Weights of a small transformer language model.
Architecture: rotary positions, biases, capped logits.
Training: a variant of SOAP for these matrices, 232M tokens.
Each number is 128 + 32 x the weight over its row's rms, rounded and kept within 0 to 255. Layers, rows and columns count from 0. The size above them is the row's rms in percent of the matrix's.

# layer 8 MLP down (transposed), 512x128, rms 0.266, rows 268-278, columns 64-127
size [105 108  89  96  95  95  89  86 115  98  92]
[[ 75 123 135 100 129 135 153 111  55 145 121 150 122  95  79 166 125 134 108  95  92 100 152 105 129 138  95 103 144 129  54 155  87 194 185 100 113 146 112 128 165  59 114   0  88 163 131 115 107 106 148 117 117 139 149  78  79 162 158 145  96 156 124 136]
 [114  89 135 117 125 115  83 153 148 130 129  71 127 155 154 122 159  71 160 101 128 115 146 167 131 100 150 106 169 160 134 115 105  87 140 145  86  97 121 104  99 187 131 181 147 112 124 165 175 134 203 106 151  85 185 116 105 132 129  55 131 155 123 108]
 [107 116 157 180 126  70 129 132 119 102 134 177 141 102 100 118 166 124 151 137  81 127  86  80 146 100 170  88  88 138 157  87 150  94 156 125 142 105 128  83 115 100  79 179 145  98 147 123  77  95  89 124  98  61 130  95 139 150 130  96 155 120 143 105]
 [ 76 160 193 157 135 157 103 117 152 131  81 119 129 142 136 134 197  66 123 159 135 101 109 156 157 112 177 141 101  83 122 139 148  97  45  90 158 142 112 109 130 152 143 148 119  89 122  88 102 114 131 134  89 145 147 141 155 120 174 163 106 172 128  78]
 [116  80 120 207 193  68  71 175 174 120 109 129 109 126 143 100 169 148 181 106 147 170 142 137  96 153 159 126 126 149 148 163 136 119 135 118 135 158  83 145 150 119 220 142 147 139 127 123 148 163 119 146 151 193 189 106 137 109 127  87 101 176 115 183]
 [114 103  89 153 134 112 161  87  88 155 120 137  84 159 131 157  82 131 167  97 146 130 176 159 149 149 135 150 141 109 146 155 147  92 121 114 122 194 134 146 139  83  87 114 103 172  99 118 126 179 111 141 107 170  81 157 108 141  81 137 176  62 128 175]
 [152 106  94 144  95 164  87 173 179 141  88 168 175 143  93 108 135 152 173 148 138 144 102 121 105 158  82 158 100 117 133 152 149 104 142 147 156  87  94 144 138 137 113 117  72 153 109 131 128 172 176 144 181 133 120 116 159  97 109 115 123  82 128 166]
 [104 143 120 150 104 107 146 158 191 129 151  84 120 191 101 173 105 192 103 170 134 144 209  92 201 115 147 137  77 156 100 132 145 146 132 147 149 137 172  64 121  87 101  92 144 127  99 147 190 194 172 125 162 168 117 143 148 101 166 132 178  71 132  90]
 [119 142  93 132 115 154 168  97 118 137  96 118 119 165 144  44  78 135 126  95 153 120 159 103 153 115 104 158 168 113  70 126  89 151 113 116 119 126  79 108 100 174 126  70 122 149  98 123 192 108 157 183 110 206 157  96 131 127 110 122 187  94 189 123]
 [ 53 130 105 150  89  79 167 197 149  69 105 168 127 134 124 109  73 139  98 149 127 210 141 169  57 166 118  85 122 136 137  76 103 140 106 102 153 175 135 143 132 185 146  89 122 198 185 118 181 106  46 149 108 135 109 104 136  86  73 170 132 128 133 151]
 [ 62 163 126 138 150 101 139 111 149 114 129 150  98 111 168 100 122  96 191 166 137 142 102  89  82 116 121 112 159 121  68  70 177  95 202 182 165 169 181  84 105 141 130 134 150 143 137 157 124 175 101  74  95  99 124 126 159 125 171 130 130 137 118 154]]
# layer 8 MLP up, 512x128, rms 0.26, rows 269-278, columns 64-127
size [102  97  87  99  94  97  96 101 110 103]
[[188 148 119  28 134 134 158 117 127 138 144 130 141 107 133 162 108 124 117 133 136 125 126 149  87  97 147 114 170 128  40 160  76 149 184 129 131  90 103 120 140 132  91 193 104 115 123 118  97 194 172 147 127 157 201 136 155 117 115  73 142  99 160  63]
 [150 154 124 184 108 122 107 157 185 136 108  90 196 184  91 121 121 145 153 178  75 154 141 160 142  95  80 163 157 133 104 240 133 195 146  75 137  78 166  92 146 121 140 125 158 186 116  91  96 103 139  88 149 118 106  88 128 162  79 167 129 135 153 120]
 [155 142  78 103 148 117 100 158  90 104 149 145 124 138 132  92 102 115 154 127 152 173 110  56 117 150  77 165 121 199 100  98 145 156 175 153 143  90 105 149 135 116 131 167 197 164 159 126  65 146 115 133 130 163 158  98  76 154  72 126 155 127 128 108]
 [190 126 137 125 117 150 138 133 114 153 105  71  75 136  92 136 101 163 126 132  37 154  97 160 128 184 158 140 126 116 126 124  57 107 159 122 184 124 123  59  90 124 125 197 120  92 154 140 120 209  45 150 116  99 136 148  87 153 118 105 123 131 109 137]
 [152 199 106  80 134 183  83 181 149 101  76  77 163 133 133  78 105 117  90  90 189 158  51 168 111 110 123 128 100 148 118  96 109 109 134 109 134  66 110 123 119  83 115 136 144 112 153 150 142 141 195 194 143 108  89 164 120 124 147 111 108 111 141 101]
 [133 185 126 122 113 113 143 161 121  99  77  91  81 104 133 118 114 158 102  85 133 170 122 128  92 114  92 165  96  84  46 109 103 134 138  99 147 126  99 126 110 111 159 173 121 188  78 151  71 196 165 106 154  99  71 172 161  99 131  91 168 112 128 143]
 [159 101 158 150  71 143 135 158 100 164  96 140 132 137 137  86 127  80 197 163 136 157  59 130 109 167 121 100 160  77 137 153  98 130 176 148 142 119 132 186  81 134 185 156 167 151 135  77 103 102 155 145 143  83 121  93 110 139  76 141 117 157 103 152]
 [117 162 111  98  82 175 189  90 126 153 166  91  83 101 117 128 103 101 141  81 166 156 162 103 120  97 165 119 183 109  61 113 106 148 106 104 108 173 138 205 138 140 127  91 167 108 159 101  70 191 118 151 132 151 112 133 108 140 140 149 141  90 105 131]
 [112 126 115 170 128 156 144 168 142  88 167 126 109 109 134 113 135 132 122 120  72 164 129 154 129 104 142 225  88 146 124  69 112  85 169  98 125 167 152 188 133 173 116 156 160 143 176  94 145  49 131 110 166 133  82  77 135  69 134 157 135  79 199 135]
 [138 158 114 124 113 162  78 133 133 113 111 151 153 140 138 150  93 155 146 118 168 111 138 124 138 142 126 134 142 154  80  52 162  97 177 125 132 160 106 107 211  96  99 132 162  99 115 125 117 112 162 113  81 110 176 169 165 163 168 103 101 146 130 125]]